{"d_mlp": 640, "attn_scale": 0.177, "init_std_o": 0.0, "optimizer": "soap_variant"}
Each number is 200 + 40 x the weight over its row's rms, rounded and kept within 0 to 999. Layers, rows and columns count from 0. The size before them is the row's rms in percent of the matrix's.

# layer 11 MLP up, 640x160, rms 0.101, rows 254-341, columns 80-159
105,196,160,215,264,203,268,190,175,130,183,172,195,214,230,180,212,165,191,147,222,126,214,174,199,184,145,294,189,187,231,167,178,227,209,196,196,211,229,133,217,191,202,211,151,191,242,228,250,240,178,167,190,147,118,190,176,223,161,306,196,271,184,142,192,195,195,147,138,262,223,245,143,219,174,226,179,176,248,174,229
102,222,243,132,164,230,133,211,195,169,160,166,208,168,241,155,168,193,285,149,157,200,191,186,138,227,243,225,181,182,190,224,202,209,255,315,162,172,232,275,204,244,125,226,189,153,195,234,220,265,243,182,224,183,194,175,247,185,210,195,156,246,202,180,170,258,166,190,215,187,218,227,176,277,199,224,190,240,231,205,219
104,176,225,231,165,161,129,221,235,254,176,171,187,275,194,141,218,111,176,186,216,238,95,171,146,224,253,217,153,219,186,240,190,217,182,149,210,265,167,193,198,164,140,263,178,220,200,221,182,181,119,175,173,134,186,238,247,221,181,132,221,182,238,242,198,172,238,235,211,164,160,183,218,181,272,127,174,206,229,197,192
098,273,178,237,264,192,144,171,135,194,234,252,167,180,257,208,145,253,164,165,158,165,199,167,176,195,209,208,208,179,271,195,174,236,173,262,209,215,238,260,250,274,245,214,156,222,209,228,182,230,217,187,165,185,197,178,267,235,170,197,227,213,243,137,158,254,215,130,182,199,193,250,273,160,220,192,199,180,235,167,201
101,290,222,218,258,202,231,236,234,204,151,221,242,265,216,163,202,190,216,299,155,221,184,150,226,141,175,192,185,166,120,155,178,196,259,128,244,247,214,186,238,232,179,180,201,114,228,157,244,194,267,177,204,110,189,223,195,192,190,196,258,136,131,207,145,240,194,262,224,157,248,135,189,209,95,252,244,190,229,151,124
100,296,221,171,247,181,239,246,211,189,162,220,207,167,221,172,227,211,108,241,205,264,141,185,158,167,252,166,221,228,186,254,186,183,116,215,167,235,110,110,184,229,195,221,189,160,192,174,215,184,275,182,199,126,115,255,253,257,255,183,179,181,159,243,243,168,274,129,240,185,195,184,198,155,259,170,170,153,188,224,227
098,204,182,204,166,225,279,233,271,261,189,244,168,217,186,249,302,148,191,207,157,150,227,242,201,177,198,202,221,148,172,148,188,153,189,177,146,283,284,219,177,196,194,198,183,205,192,187,156,124,191,164,174,156,209,195,230,228,183,160,205,157,201,133,214,231,255,171,209,235,145,170,161,167,208,209,193,155,245,192,186
108,164,144,242,200,192,197,212,204,243,230,112,149,202,270,213,163,173,238,237,187,194,173,191,171,192,209,181,155,129,227,241,211,209,212,160,219,218,181,162,202,211,145,185,156,168,156,222,162,257,244,253,208,205,190,187,227,190,214,224,272,283,213,175,215,227,200,214,212,196,339,214,182,237,169,155,203,266,260,154,179
096,116,219,172,212,190,239,152,239,246,150,236,277,191,156,172,229,184,236,210,188,166,230,227,273,177,217,134,209,239,160,116,247,232,199,180,315,147,227,156,252,147,187,220,197,246,247,204,122,139,209,208,232,234,190,180,256,195,187,260,120,245,175,174,213,207,163,239,284,265,180,143,169,254,134,207,223,158,167,235,201
099,314,209,235,222,154,159,252,216,204,166,176,240,194,189,218,209,213,181,170,179,215,200,262,237,236,263,256,213,252,229,232,229,233,184,173,187,127,194,224,214,199,213,266,191,229,197,282,210,245,282,233,166,243,183,179,133,224,194,269,198,196,231,141,183,205,215,193,213,232,232,177,116,208,183,241,122,219,188,224,187
098,198,220,168,212,226,209,179,238,189,243,211,173,170,170,199,229,261,234,166,196,180,236,210,192,260,302,225,212,181,248,184,220,215,260,204,210,293,228,248,140,196,196,212,251,242,196,255,205,263,191,202,186,211,184,212,206,231,216,270,149,195,221,180,156,282,240,174,253,282,273,222,170,260,137,174,161,256,225,187,122
092,180,197,170,197,202,187,270,199,252,177,246,203,189,213,250,174,141,268,204,233,218,227,226,177,255,171,176,254,195,190,204,223,219,238,217,190,213,201,134,245,175,278,201,236,151,112,193,174,209,167,140,183,272,206,209,189,186,145,216,170,276,234,244,198,219,128,215,238,212,181,222,163,167,179,243,218,186,256,204,172
105,206,257,186,179,214,201,198,200,212,215,195,203,182,252,140,179,193,257,278,112,243,121,195,196,249,219,186,184,197,277,173,124,212,201,216,222,178,150,181,213,194,186,178,187,153,204,193,156,216,153,198,226,256,185,243,212,186,121,230,155,199,259,116,197,179,205,236,194,159,202,174,225,182,174,213,201,156,205,135,129
092,227,182,254,157,174,206,191,200,198,195,155,207,210,218,205,203,242,254,220,255,279,162,99,216,254,228,153,246,154,199,159,220,110,183,170,172,197,167,140,169,286,161,172,122,191,201,137,201,167,174,183,171,210,244,170,187,261,213,205,165,273,180,158,176,185,223,233,249,180,242,166,210,202,144,237,229,188,188,169,231
099,211,224,179,162,185,259,173,226,213,149,197,173,201,230,160,251,119,181,120,238,125,181,174,211,150,195,198,149,266,178,164,159,169,176,172,151,186,180,265,102,264,261,218,225,297,186,147,145,182,238,256,281,170,236,181,160,275,146,190,180,215,205,240,214,224,246,187,174,257,174,150,150,179,224,179,215,152,222,286,218
106,208,196,186,237,175,239,162,254,162,221,169,103,257,156,135,143,163,158,201,212,214,224,240,231,202,217,203,190,227,207,122,216,245,276,254,200,183,163,245,213,206,251,172,201,191,177,231,287,199,152,269,186,191,273,180,164,132,99,223,216,221,232,130,210,208,277,193,237,170,225,195,197,207,239,164,219,241,235,164,196
102,191,143,161,235,148,198,180,259,245,208,202,235,199,220,191,272,136,184,121,234,150,228,219,233,172,195,227,222,186,186,157,229,162,247,196,170,179,185,199,193,110,237,237,264,298,196,133,153,221,297,168,210,123,217,265,185,193,262,186,327,218,192,191,217,240,242,169,232,295,207,217,213,209,186,275,154,251,230,226,152
100,249,176,220,133,210,230,113,206,168,183,131,175,222,239,217,211,204,217,192,181,192,215,199,196,201,108,179,218,110,121,200,155,264,178,230,254,295,166,235,181,186,181,161,227,233,225,243,151,242,244,290,192,277,164,206,185,161,168,212,178,196,172,189,230,204,226,209,230,138,202,195,230,206,194,242,177,195,217,224,205
110,194,193,163,189,237,169,178,230,225,190,253,234,193,247,137,187,119,200,174,212,149,198,207,208,128,183,294,210,256,145,221,164,157,183,148,163,192,252,174,218,188,214,277,142,234,172,252,223,274,288,175,203,152,173,199,216,233,194,203,225,295,213,233,262,180,216,273,246,220,206,206,238,226,194,255,177,165,172,265,125
103,201,207,123,172,172,182,189,186,203,151,192,258,226,252,264,159,217,198,226,140,197,182,158,200,150,221,204,97,175,193,285,133,69,203,131,166,133,193,188,183,229,255,191,214,178,183,144,144,156,239,199,244,273,177,184,201,172,189,237,229,218,181,214,187,110,181,163,147,238,214,267,265,226,191,246,192,101,229,168,181
102,239,182,134,182,157,169,109,167,162,108,305,182,208,121,174,177,117,169,173,238,204,207,173,278,248,158,169,240,212,218,218,223,234,241,140,251,147,203,199,187,227,248,236,165,207,222,185,174,192,228,179,211,114,204,177,143,238,199,202,142,292,168,200,190,179,167,269,320,225,256,200,176,225,165,258,97,151,187,191,254
102,153,218,271,125,244,188,157,138,180,197,119,215,200,152,182,173,134,220,182,190,215,139,233,161,232,197,169,237,173,206,241,237,213,215,235,161,204,235,170,225,220,199,191,180,144,241,247,125,203,190,196,220,161,187,236,247,247,223,154,145,145,179,63,161,201,177,179,208,209,250,214,243,204,205,206,206,139,214,179,239
108,220,220,131,186,219,223,123,218,236,191,195,157,149,164,262,164,190,145,171,191,217,191,174,192,186,194,242,113,213,215,227,166,175,187,181,260,180,247,109,148,248,198,241,207,169,172,177,278,209,270,209,239,193,195,220,223,189,145,120,222,304,147,206,252,204,215,188,228,166,99,191,218,256,227,198,172,144,261,272,286
102,196,179,186,205,208,272,183,291,189,225,187,131,264,185,198,168,187,169,253,180,228,191,241,177,185,195,191,237,174,183,167,186,263,243,214,235,270,168,219,222,208,227,190,201,219,215,206,171,213,173,209,212,216,251,293,171,258,190,179,218,252,156,214,76,187,192,197,222,200,212,233,140,231,267,240,144,212,236,171,209
104,177,141,207,189,91,190,173,279,174,175,157,251,178,217,221,163,262,182,180,241,261,204,166,231,235,309,143,212,227,181,149,241,219,204,184,164,217,202,239,210,132,186,213,242,254,173,174,205,207,137,215,172,189,174,174,252,235,235,235,126,201,146,224,222,217,237,217,245,239,240,232,213,198,206,201,153,138,225,325,229
102,204,221,210,273,177,224,168,150,211,172,175,139,199,164,184,176,156,189,223,202,179,157,152,195,179,109,196,227,190,194,235,223,180,175,251,201,180,267,285,152,101,260,149,218,202,204,249,228,221,199,149,189,168,219,279,220,276,165,276,176,233,160,153,253,247,200,250,211,233,201,213,176,75,211,177,221,233,240,208,216
099,204,277,205,172,261,210,254,187,262,236,202,152,214,189,153,209,211,181,152,181,249,195,128,231,237,222,272,117,138,146,187,231,228,217,227,167,151,206,183,226,220,235,232,201,243,177,242,153,153,168,263,206,170,182,187,110,194,198,211,190,244,208,222,213,166,217,170,199,166,168,182,253,218,183,125,162,199,230,239,200
108,147,255,196,155,164,265,248,275,205,156,150,194,176,197,118,235,174,236,214,167,200,190,202,205,233,251,85,172,254,209,177,195,199,199,254,228,201,235,131,148,134,254,185,239,167,222,198,151,269,175,264,212,209,216,195,205,200,252,245,212,265,139,268,191,186,226,218,137,232,224,192,180,202,253,250,193,226,171,300,207
101,299,187,186,204,155,175,234,241,198,211,263,246,162,185,186,214,199,146,190,194,211,172,186,175,180,122,198,143,162,152,243,217,196,232,161,219,108,277,174,171,151,188,150,258,205,227,269,170,187,223,242,187,188,238,222,246,188,227,176,117,187,202,194,224,341,187,254,231,250,192,167,237,183,234,187,194,178,260,216,218
101,241,204,264,264,194,227,169,207,174,182,175,204,287,201,186,219,226,162,225,177,220,185,280,188,219,207,266,188,191,161,285,220,262,143,266,217,160,212,126,176,230,238,203,168,222,194,190,202,189,137,192,209,198,167,175,226,274,152,250,226,238,281,213,195,244,155,204,269,228,214,216,207,187,217,233,202,197,211,176,212
097,233,169,174,186,261,246,161,280,211,217,170,169,240,234,169,215,97,150,159,212,201,154,201,190,254,164,207,209,236,180,171,189,219,160,166,209,160,220,126,218,154,153,244,229,242,220,173,192,121,141,168,155,205,167,217,245,234,214,136,220,178,192,189,193,160,151,181,173,157,216,232,221,201,206,272,236,140,215,229,175
088,122,205,160,134,217,249,179,112,212,204,195,127,242,164,155,242,306,224,206,226,147,159,247,191,243,214,199,228,195,164,252,113,256,167,214,202,294,287,189,191,192,197,201,219,174,197,134,196,246,179,181,147,172,148,163,180,178,239,183,188,230,130,229,249,233,183,238,195,157,174,269,167,145,194,177,244,113,249,204,192
104,254,208,282,192,158,178,215,207,229,219,163,196,169,244,267,191,106,200,215,239,217,264,222,212,271,227,156,208,155,262,194,156,258,232,195,241,170,219,234,131,207,199,158,192,163,286,211,202,234,148,263,238,103,190,266,128,256,201,148,215,161,146,129,233,234,207,258,205,177,238,182,226,205,164,212,287,160,189,210,133
097,262,197,198,170,165,177,161,150,222,146,179,204,196,205,157,218,196,200,179,206,181,258,190,160,220,275,245,206,197,249,208,229,223,148,254,184,227,171,195,175,189,107,210,178,179,99,212,247,130,215,241,184,205,210,117,192,255,208,237,207,112,204,300,199,175,232,223,175,165,203,167,167,213,298,189,260,178,231,161,111
097,194,220,200,252,240,230,225,125,189,193,256,201,232,162,188,200,196,144,272,209,91,191,202,133,163,191,250,150,195,211,211,114,281,214,198,116,169,169,195,143,209,109,268,146,164,292,209,244,243,219,221,189,235,191,213,229,131,142,202,238,185,260,206,202,161,162,181,302,228,190,196,215,207,211,257,189,229,157,197,208
096,227,198,158,231,162,235,228,174,213,168,204,216,196,239,164,128,130,178,188,177,269,156,136,203,159,212,227,118,241,198,158,198,276,163,207,232,164,210,221,200,186,170,213,200,207,233,149,220,127,191,157,207,161,227,130,226,149,179,195,222,216,174,165,168,114,183,140,199,134,271,202,273,139,143,281,211,164,188,211,252
102,198,233,195,159,207,130,166,215,181,227,171,255,241,230,223,187,219,124,162,238,138,144,185,259,168,185,188,223,104,147,118,147,222,259,178,165,161,180,156,116,189,219,160,203,211,253,146,127,296,217,231,205,177,217,177,226,245,266,205,162,170,194,161,219,193,225,233,206,165,200,236,236,174,266,276,242,190,174,139,183
095,169,171,229,206,158,260,138,239,173,99,222,179,171,169,170,233,193,171,189,186,206,149,194,210,243,252,218,213,178,177,179,184,203,214,322,112,188,202,184,259,153,172,143,210,233,167,216,169,231,175,197,200,228,255,258,105,199,161,215,174,191,189,140,215,228,153,243,242,205,116,129,158,156,220,190,191,218,136,263,237
096,190,218,174,160,235,193,189,182,170,243,303,222,200,195,113,225,218,214,204,221,63,211,131,239,193,153,212,195,212,263,203,202,265,182,256,152,225,215,155,255,206,226,135,222,191,215,126,285,162,258,209,218,176,218,188,176,98,170,219,206,204,158,218,191,223,185,185,191,161,181,210,267,128,200,193,170,193,214,251,228
099,257,157,134,195,98,231,219,234,217,231,134,136,211,102,263,183,259,200,247,183,235,138,191,161,228,243,168,116,137,163,161,162,256,265,256,154,166,252,254,213,165,216,247,124,145,272,154,188,144,259,214,215,246,198,276,259,191,213,229,223,174,248,199,230,269,182,234,152,187,264,156,218,175,231,224,267,160,154,193,201
106,170,197,213,206,162,202,188,219,237,213,114,229,213,207,148,174,132,239,268,172,228,207,267,245,191,215,172,216,148,242,203,236,88,150,169,204,213,208,109,217,204,256,147,237,118,177,241,247,215,216,177,164,198,242,198,206,290,184,247,155,188,188,223,269,205,245,238,184,197,270,148,247,138,211,241,161,165,162,244,150
114,140,169,220,204,176,184,225,169,184,161,193,203,252,184,253,124,225,223,263,96,204,258,314,267,241,258,236,221,238,195,245,229,224,198,226,221,143,225,185,220,251,176,177,232,235,211,198,185,230,200,245,186,161,179,171,239,187,222,171,168,259,243,219,157,315,222,249,196,133,172,231,169,229,161,119,189,210,202,241,282
099,269,240,169,155,201,218,152,225,104,213,186,206,149,256,206,137,193,236,141,220,258,175,163,159,185,269,265,193,209,132,205,217,314,227,251,167,163,153,269,134,237,203,148,178,204,117,186,217,192,243,274,199,206,260,220,212,262,183,135,162,152,225,168,182,210,201,207,250,189,187,256,242,206,178,151,199,160,224,164,172
103,229,167,107,184,169,230,200,221,172,231,160,204,266,193,212,192,258,213,167,153,224,180,147,228,199,243,224,218,242,183,188,206,202,227,152,269,237,225,160,243,176,192,262,151,252,205,228,212,169,185,82,154,256,217,180,181,254,198,230,167,203,226,178,247,196,177,131,163,242,218,246,270,159,189,171,129,218,251,220,180
094,162,222,135,287,207,208,231,195,193,176,311,214,208,201,238,240,181,130,172,240,269,244,198,151,235,160,151,234,232,159,173,205,133,212,264,192,189,169,228,257,215,191,206,204,224,250,181,193,263,202,160,165,135,287,300,123,216,147,249,172,255,168,255,198,227,243,214,177,225,183,204,214,212,172,228,222,210,194,177,236
095,185,146,274,213,141,173,233,173,155,163,121,239,245,208,99,176,213,152,181,188,162,257,206,184,177,234,262,193,165,174,232,235,144,256,162,217,253,226,188,182,150,193,190,206,219,179,139,195,164,245,162,220,171,189,209,182,188,131,214,217,132,187,130,168,144,221,230,213,243,167,170,219,256,176,186,231,181,194,167,138
100,262,126,204,303,175,184,186,239,178,140,209,245,236,198,188,165,278,151,289,162,172,185,159,241,229,163,193,216,223,233,295,184,135,216,209,198,196,231,158,172,217,164,189,203,192,109,219,252,214,168,184,194,182,208,112,230,196,185,211,162,199,104,261,153,142,185,193,208,135,216,196,223,256,179,246,221,167,230,249,195
092,178,208,208,244,246,214,183,191,172,118,220,244,181,207,275,251,234,234,195,187,164,194,179,178,294,160,160,271,159,235,190,239,264,152,241,210,187,140,198,237,165,214,172,138,253,246,218,193,227,237,200,200,252,180,204,238,154,200,184,229,249,238,230,140,199,208,190,255,166,240,250,155,152,236,188,181,163,182,195,231
100,220,145,210,199,169,213,210,254,164,278,171,187,202,170,172,228,258,157,140,182,221,255,213,205,246,180,238,175,212,177,208,166,280,185,124,196,267,231,255,239,205,173,207,172,115,238,183,202,223,144,208,206,231,224,198,221,191,268,228,136,238,131,232,208,208,210,232,183,121,251,114,230,233,244,217,160,252,280,257,176
097,163,159,221,132,206,207,188,226,208,155,164,204,212,173,89,175,202,282,220,180,162,217,262,265,237,244,235,213,198,174,190,212,235,248,264,178,183,169,195,132,208,188,223,255,195,137,199,82,194,224,165,172,140,195,207,177,201,244,219,151,187,193,184,241,211,197,156,243,206,178,210,183,232,193,190,190,211,252,202,137
097,217,189,195,241,145,183,172,235,181,247,137,151,105,149,260,212,100,236,215,234,145,235,127,137,151,174,185,197,147,247,262,221,185,196,188,208,209,181,181,144,215,205,134,190,230,224,143,156,225,160,227,183,209,98,188,175,185,184,215,169,161,179,210,206,163,197,291,175,202,258,204,202,159,242,212,248,191,189,265,182
100,184,185,197,211,171,229,173,217,222,142,216,146,161,262,213,238,188,204,140,233,209,232,130,109,203,239,198,305,200,255,155,196,219,208,186,192,209,191,161,214,220,231,196,185,226,122,183,214,327,145,158,160,263,211,197,208,209,211,163,197,249,274,156,206,261,128,177,228,232,239,278,236,200,183,238,242,284,182,220,172
104,229,234,224,211,172,228,120,190,132,170,216,247,226,202,172,213,237,248,178,170,227,239,181,229,192,122,305,231,266,270,173,224,128,181,183,202,197,176,230,207,205,219,164,190,248,241,220,190,231,270,214,197,168,156,174,130,187,227,161,231,207,230,236,161,202,229,196,225,169,216,113,200,209,233,167,197,130,86,203,164
095,194,271,210,82,172,201,173,202,158,200,226,216,218,161,166,222,130,179,218,135,241,205,204,199,119,194,206,234,184,220,213,231,225,234,246,183,140,276,175,148,232,188,160,258,178,243,219,170,240,206,267,253,206,98,162,181,192,178,132,196,160,140,246,263,210,250,198,125,172,195,269,262,221,248,271,271,174,244,230,167
098,207,189,177,237,167,253,154,166,218,154,254,168,186,263,189,193,204,166,206,261,250,166,284,182,133,149,196,186,223,147,194,189,228,184,209,135,187,214,214,208,199,178,183,196,189,160,177,251,219,182,176,212,176,190,248,185,181,171,194,126,190,151,153,162,159,207,186,157,161,227,302,232,128,132,169,100,166,238,286,186
100,160,276,212,175,156,250,188,147,278,221,230,187,206,256,186,172,279,214,206,202,223,164,247,118,214,256,243,227,194,176,221,271,193,177,143,197,266,230,170,188,235,232,247,214,198,266,163,229,207,158,212,269,187,194,259,180,169,231,212,146,206,270,218,177,263,198,194,165,193,284,205,203,193,226,174,210,178,246,224,243
096,196,221,225,232,178,186,220,215,164,191,288,173,252,168,210,169,253,199,211,228,233,203,100,200,255,153,270,222,199,168,191,182,204,182,130,131,129,181,208,157,199,327,201,194,284,114,254,153,248,166,193,267,190,188,211,243,239,266,178,238,179,328,167,225,191,211,225,202,149,232,225,181,158,214,125,163,172,255,251,205
105,261,244,164,232,210,274,211,183,238,164,160,191,160,271,185,229,183,242,314,225,201,253,215,220,192,175,258,179,241,155,216,138,252,227,192,230,140,221,128,266,212,210,197,207,225,192,164,185,205,184,186,231,151,169,195,201,250,175,197,193,198,221,197,181,233,249,184,203,170,192,206,181,240,128,207,228,155,246,181,172
102,222,164,180,210,196,206,281,288,217,215,194,192,165,245,218,210,166,242,176,226,231,215,147,169,206,252,221,212,188,113,240,298,209,121,152,202,193,248,220,253,159,185,154,161,217,167,173,226,204,271,175,190,173,158,229,190,174,165,189,193,168,197,106,207,254,181,205,201,238,216,205,211,203,274,205,210,181,250,215,138
102,223,273,183,262,160,215,161,190,173,182,225,152,300,182,273,209,230,221,208,190,174,209,157,230,194,197,189,188,156,172,126,255,205,231,223,313,210,164,232,219,196,154,189,153,180,233,234,155,228,153,224,243,205,235,196,216,177,204,231,124,215,113,223,231,159,175,258,214,192,169,149,171,133,137,277,246,177,260,210,194
106,211,206,229,242,190,190,260,217,262,199,158,224,200,201,181,208,129,118,193,231,243,256,212,221,211,162,210,212,219,149,104,169,231,140,170,201,183,293,243,279,209,126,192,249,240,193,190,176,231,219,178,244,263,184,214,167,229,175,195,199,212,215,216,174,159,248,140,224,228,201,271,191,214,168,219,174,167,285,202,168
099,212,212,192,215,159,247,122,226,141,216,174,190,117,248,209,158,217,196,238,235,227,237,181,235,144,207,137,237,221,237,186,271,214,212,264,204,221,189,183,213,158,248,230,189,193,171,246,275,227,188,228,184,169,204,228,265,237,135,217,291,159,225,252,264,159,266,189,192,153,201,158,144,214,128,170,205,165,166,256,167
095,190,266,259,217,216,191,183,181,133,190,206,139,171,194,174,168,193,196,196,153,187,206,218,139,177,200,154,183,183,248,71,130,196,211,174,179,236,240,186,240,230,170,252,202,117,186,182,169,193,183,189,187,178,178,261,151,186,300,256,197,234,152,194,166,193,121,178,210,148,186,161,146,209,201,245,270,221,231,209,200
102,201,223,261,170,254,209,245,220,135,205,190,142,198,200,224,201,226,176,181,203,214,178,245,215,246,214,221,137,214,252,148,244,210,196,226,166,202,200,175,155,186,235,223,106,246,242,205,204,266,148,153,190,269,214,258,189,179,226,223,216,274,171,156,306,244,201,177,197,132,172,246,234,163,127,159,272,208,190,162,269
094,175,271,132,213,149,178,222,196,275,113,114,189,185,176,161,165,144,159,133,251,116,188,206,96,162,240,159,208,174,214,142,178,155,196,244,228,157,209,191,211,167,162,136,243,275,192,269,157,162,230,185,125,246,225,237,230,227,186,185,204,182,206,144,201,180,245,113,200,179,161,227,165,122,166,149,222,190,214,150,185
099,232,229,138,326,163,237,151,189,193,191,154,199,209,151,254,157,233,190,238,224,242,195,237,153,131,252,181,231,218,137,227,238,246,210,216,183,229,197,99,197,98,156,246,207,205,189,180,193,260,188,177,124,203,195,203,148,117,218,197,248,165,193,215,169,200,99,192,243,199,222,200,231,211,192,290,178,155,153,216,244
110,171,247,204,234,210,211,206,235,130,143,180,142,248,192,187,205,302,203,264,173,252,192,181,193,137,281,162,113,253,209,167,187,191,239,238,197,174,217,178,167,181,230,149,275,218,190,178,172,177,220,204,173,208,129,185,178,220,216,275,230,186,195,216,217,234,224,193,200,127,218,187,161,250,198,216,217,224,161,267,179
110,213,218,162,267,197,252,133,182,208,214,162,233,195,205,213,201,173,265,113,156,213,238,258,166,213,232,184,246,216,259,161,201,215,126,236,254,218,244,204,204,176,250,188,261,193,182,171,197,213,220,185,154,224,255,229,195,173,230,232,203,178,216,268,285,197,245,227,289,178,203,312,200,230,242,215,169,205,192,195,273
087,231,227,203,139,216,235,146,213,243,246,186,246,223,251,223,87,216,202,197,130,242,219,222,234,119,177,207,119,159,196,262,276,157,216,224,191,169,166,239,222,263,154,175,168,227,164,267,143,189,179,161,191,170,188,225,185,188,225,234,200,175,233,225,220,260,203,172,210,150,203,241,220,204,177,211,129,154,242,155,285
093,240,151,186,223,182,151,197,185,288,226,160,152,199,221,152,142,150,164,217,176,127,227,201,212,157,150,149,134,206,273,190,184,168,193,198,180,269,161,174,239,207,175,205,179,198,151,173,192,183,172,214,193,154,232,205,152,194,189,208,280,278,222,142,217,214,265,214,233,186,175,227,221,229,181,183,250,221,245,209,134
092,264,209,179,230,246,232,178,173,199,180,270,182,176,199,233,204,166,236,212,167,156,177,165,247,161,279,206,226,155,199,202,184,162,179,160,195,242,249,217,144,268,201,138,195,226,199,125,93,210,234,239,179,229,187,175,235,142,267,147,232,186,264,178,195,188,220,132,202,150,185,227,130,113,239,179,228,181,232,217,178
106,187,166,192,197,168,131,145,172,186,262,199,146,261,256,173,237,252,191,225,173,142,179,240,241,187,126,163,148,191,189,149,182,215,242,176,249,127,251,167,224,256,191,265,179,197,245,164,210,209,181,179,180,200,248,177,275,178,148,260,153,186,183,165,215,256,239,189,177,169,139,206,243,188,242,249,207,235,233,235,169
102,190,227,237,250,102,196,163,257,217,208,159,151,142,221,177,154,209,142,152,221,207,284,182,185,250,210,217,213,221,236,213,171,210,172,208,174,245,153,151,248,175,178,198,291,198,288,194,249,162,248,166,148,188,151,244,136,211,259,184,180,203,150,197,135,189,153,176,210,166,182,277,268,246,178,294,189,201,231,191,197
096,191,197,208,195,218,196,205,179,202,119,204,181,86,193,171,203,202,237,178,192,188,186,156,207,145,274,191,175,126,191,266,221,134,239,227,180,199,161,152,174,181,226,227,121,192,140,136,143,161,225,156,213,218,156,215,226,196,224,243,182,267,172,224,236,202,169,145,169,135,231,235,144,187,246,239,189,222,214,221,198
105,210,214,147,250,219,258,201,194,188,210,209,147,237,230,212,198,206,192,236,122,201,198,178,175,207,198,141,205,131,272,162,206,179,205,185,216,194,201,164,195,176,182,140,178,175,163,199,262,209,305,263,224,177,220,154,197,324,166,218,176,154,242,282,248,152,207,205,218,242,208,238,209,196,214,238,148,162,287,216,155
093,241,178,238,232,208,129,235,153,231,166,251,196,194,249,231,167,258,208,236,132,227,201,148,192,170,248,139,238,184,274,161,189,123,114,214,296,240,192,219,195,186,180,173,193,229,246,227,197,180,276,245,183,236,133,170,239,93,196,270,166,192,190,209,266,186,214,202,215,218,233,201,231,212,206,167,212,206,200,281,269
103,171,244,191,168,219,222,285,177,232,196,228,197,160,153,254,173,196,223,158,158,206,181,183,233,183,126,195,210,147,206,164,245,228,196,185,205,171,172,162,220,234,214,250,253,227,241,225,255,192,245,183,209,237,256,196,230,209,129,213,232,220,247,121,191,155,244,270,234,179,257,213,189,181,177,187,210,221,223,197,230
099,145,205,242,174,211,200,120,248,198,184,201,160,211,294,206,223,186,167,253,292,165,243,128,238,144,240,269,200,146,184,163,252,220,278,158,206,200,211,209,195,186,241,109,203,203,155,240,145,231,227,220,209,198,175,247,190,196,255,186,202,190,280,202,258,228,206,244,214,187,265,199,224,182,275,209,192,203,161,220,272
103,232,279,278,240,248,195,141,196,198,245,214,224,243,178,158,174,253,216,181,175,249,184,210,219,197,196,184,155,205,260,224,212,111,199,272,190,154,207,145,237,299,208,221,230,147,243,261,210,261,216,232,287,174,235,245,192,156,183,220,136,201,190,152,213,177,223,196,219,172,238,178,141,211,204,159,158,194,243,218,209
092,208,164,213,266,285,309,154,240,157,197,204,201,153,176,209,123,183,141,171,257,222,232,250,277,109,172,150,271,207,226,172,222,227,243,241,162,198,260,152,142,230,213,195,177,271,202,193,230,212,206,257,186,169,196,193,222,187,225,277,207,232,236,166,155,301,151,209,229,152,200,220,183,272,195,190,153,204,202,242,215
094,277,194,272,142,255,193,147,270,152,193,190,189,273,218,185,284,163,220,161,210,152,237,171,115,283,193,220,141,286,125,209,166,198,217,153,209,224,178,293,161,233,226,219,152,207,172,203,188,244,225,259,208,218,174,175,157,232,239,172,195,238,178,166,173,144,228,208,187,177,202,275,180,191,198,170,169,176,205,177,257
104,190,182,215,90,233,110,147,91,156,232,231,242,230,199,123,145,230,158,223,201,171,130,216,207,191,230,222,220,230,206,154,189,217,225,201,183,269,237,250,184,191,222,267,173,163,186,180,238,199,107,190,199,225,237,183,249,222,262,112,165,265,169,119,148,200,216,202,249,197,203,248,291,203,205,200,211,210,269,247,120
093,186,202,243,167,237,190,240,225,294,229,258,250,146,256,215,271,198,228,220,188,204,147,166,203,180,187,183,159,176,285,93,213,246,120,171,167,230,198,249,191,210,185,224,98,260,183,216,170,266,257,199,225,156,156,156,230,155,233,188,163,200,184,179,211,216,193,224,243,170,194,210,179,224,196,289,200,210,250,231,172
099,190,162,200,141,217,133,193,227,173,162,190,133,250,133,231,178,179,273,163,187,256,226,200,171,215,188,228,250,192,291,184,228,160,159,204,157,199,228,133,219,253,165,149,224,224,216,163,157,231,214,170,207,161,198,205,161,223,210,213,190,126,226,201,166,205,249,307,186,208,147,196,164,195,149,164,226,231,183,186,173
102,145,205,209,207,193,227,168,202,253,193,197,229,209,280,185,152,270,190,213,227,186,149,121,207,182,229,268,174,194,197,216,185,217,251,179,314,148,270,148,191,214,176,234,191,224,183,213,228,215,218,164,212,230,251,221,237,195,152,242,169,186,257,118,265,160,191,183,149,156,208,286,181,171,184,221,211,153,172,202,209
096,228,227,206,247,210,247,193,243,251,176,245,193,172,215,164,173,220,215,192,191,194,188,175,160,198,231,246,270,222,227,247,134,196,214,127,226,103,152,174,268,179,265,258,188,204,223,160,160,204,218,151,240,190,188,178,209,113,220,216,154,186,157,210,160,307,211,221,238,230,207,173,206,189,89,219,198,216,255,231,221
096,177,240,211,246,158,151,154,253,204,171,180,209,303,199,128,238,233,139,168,284,167,242,193,213,192,130,253,180,162,164,231,228,208,204,190,235,113,283,190,196,231,196,139,175,284,146,240,252,243,139,188,177,197,210,221,214,187,179,217,186,182,184,184,196,203,216,198,191,234,225,193,205,247,194,238,244,188,243,160,214
101,189,181,186,179,220,107,221,251,129,185,274,117,242,257,139,222,118,211,183,206,249,134,219,221,211,240,218,184,199,178,222,175,179,223,195,170,153,195,195,160,236,166,204,172,211,168,222,238,148,197,116,211,227,179,288,180,185,138,228,224,241,204,163,250,176,233,189,272,184,281,224,161,210,160,190,193,186,188,239,238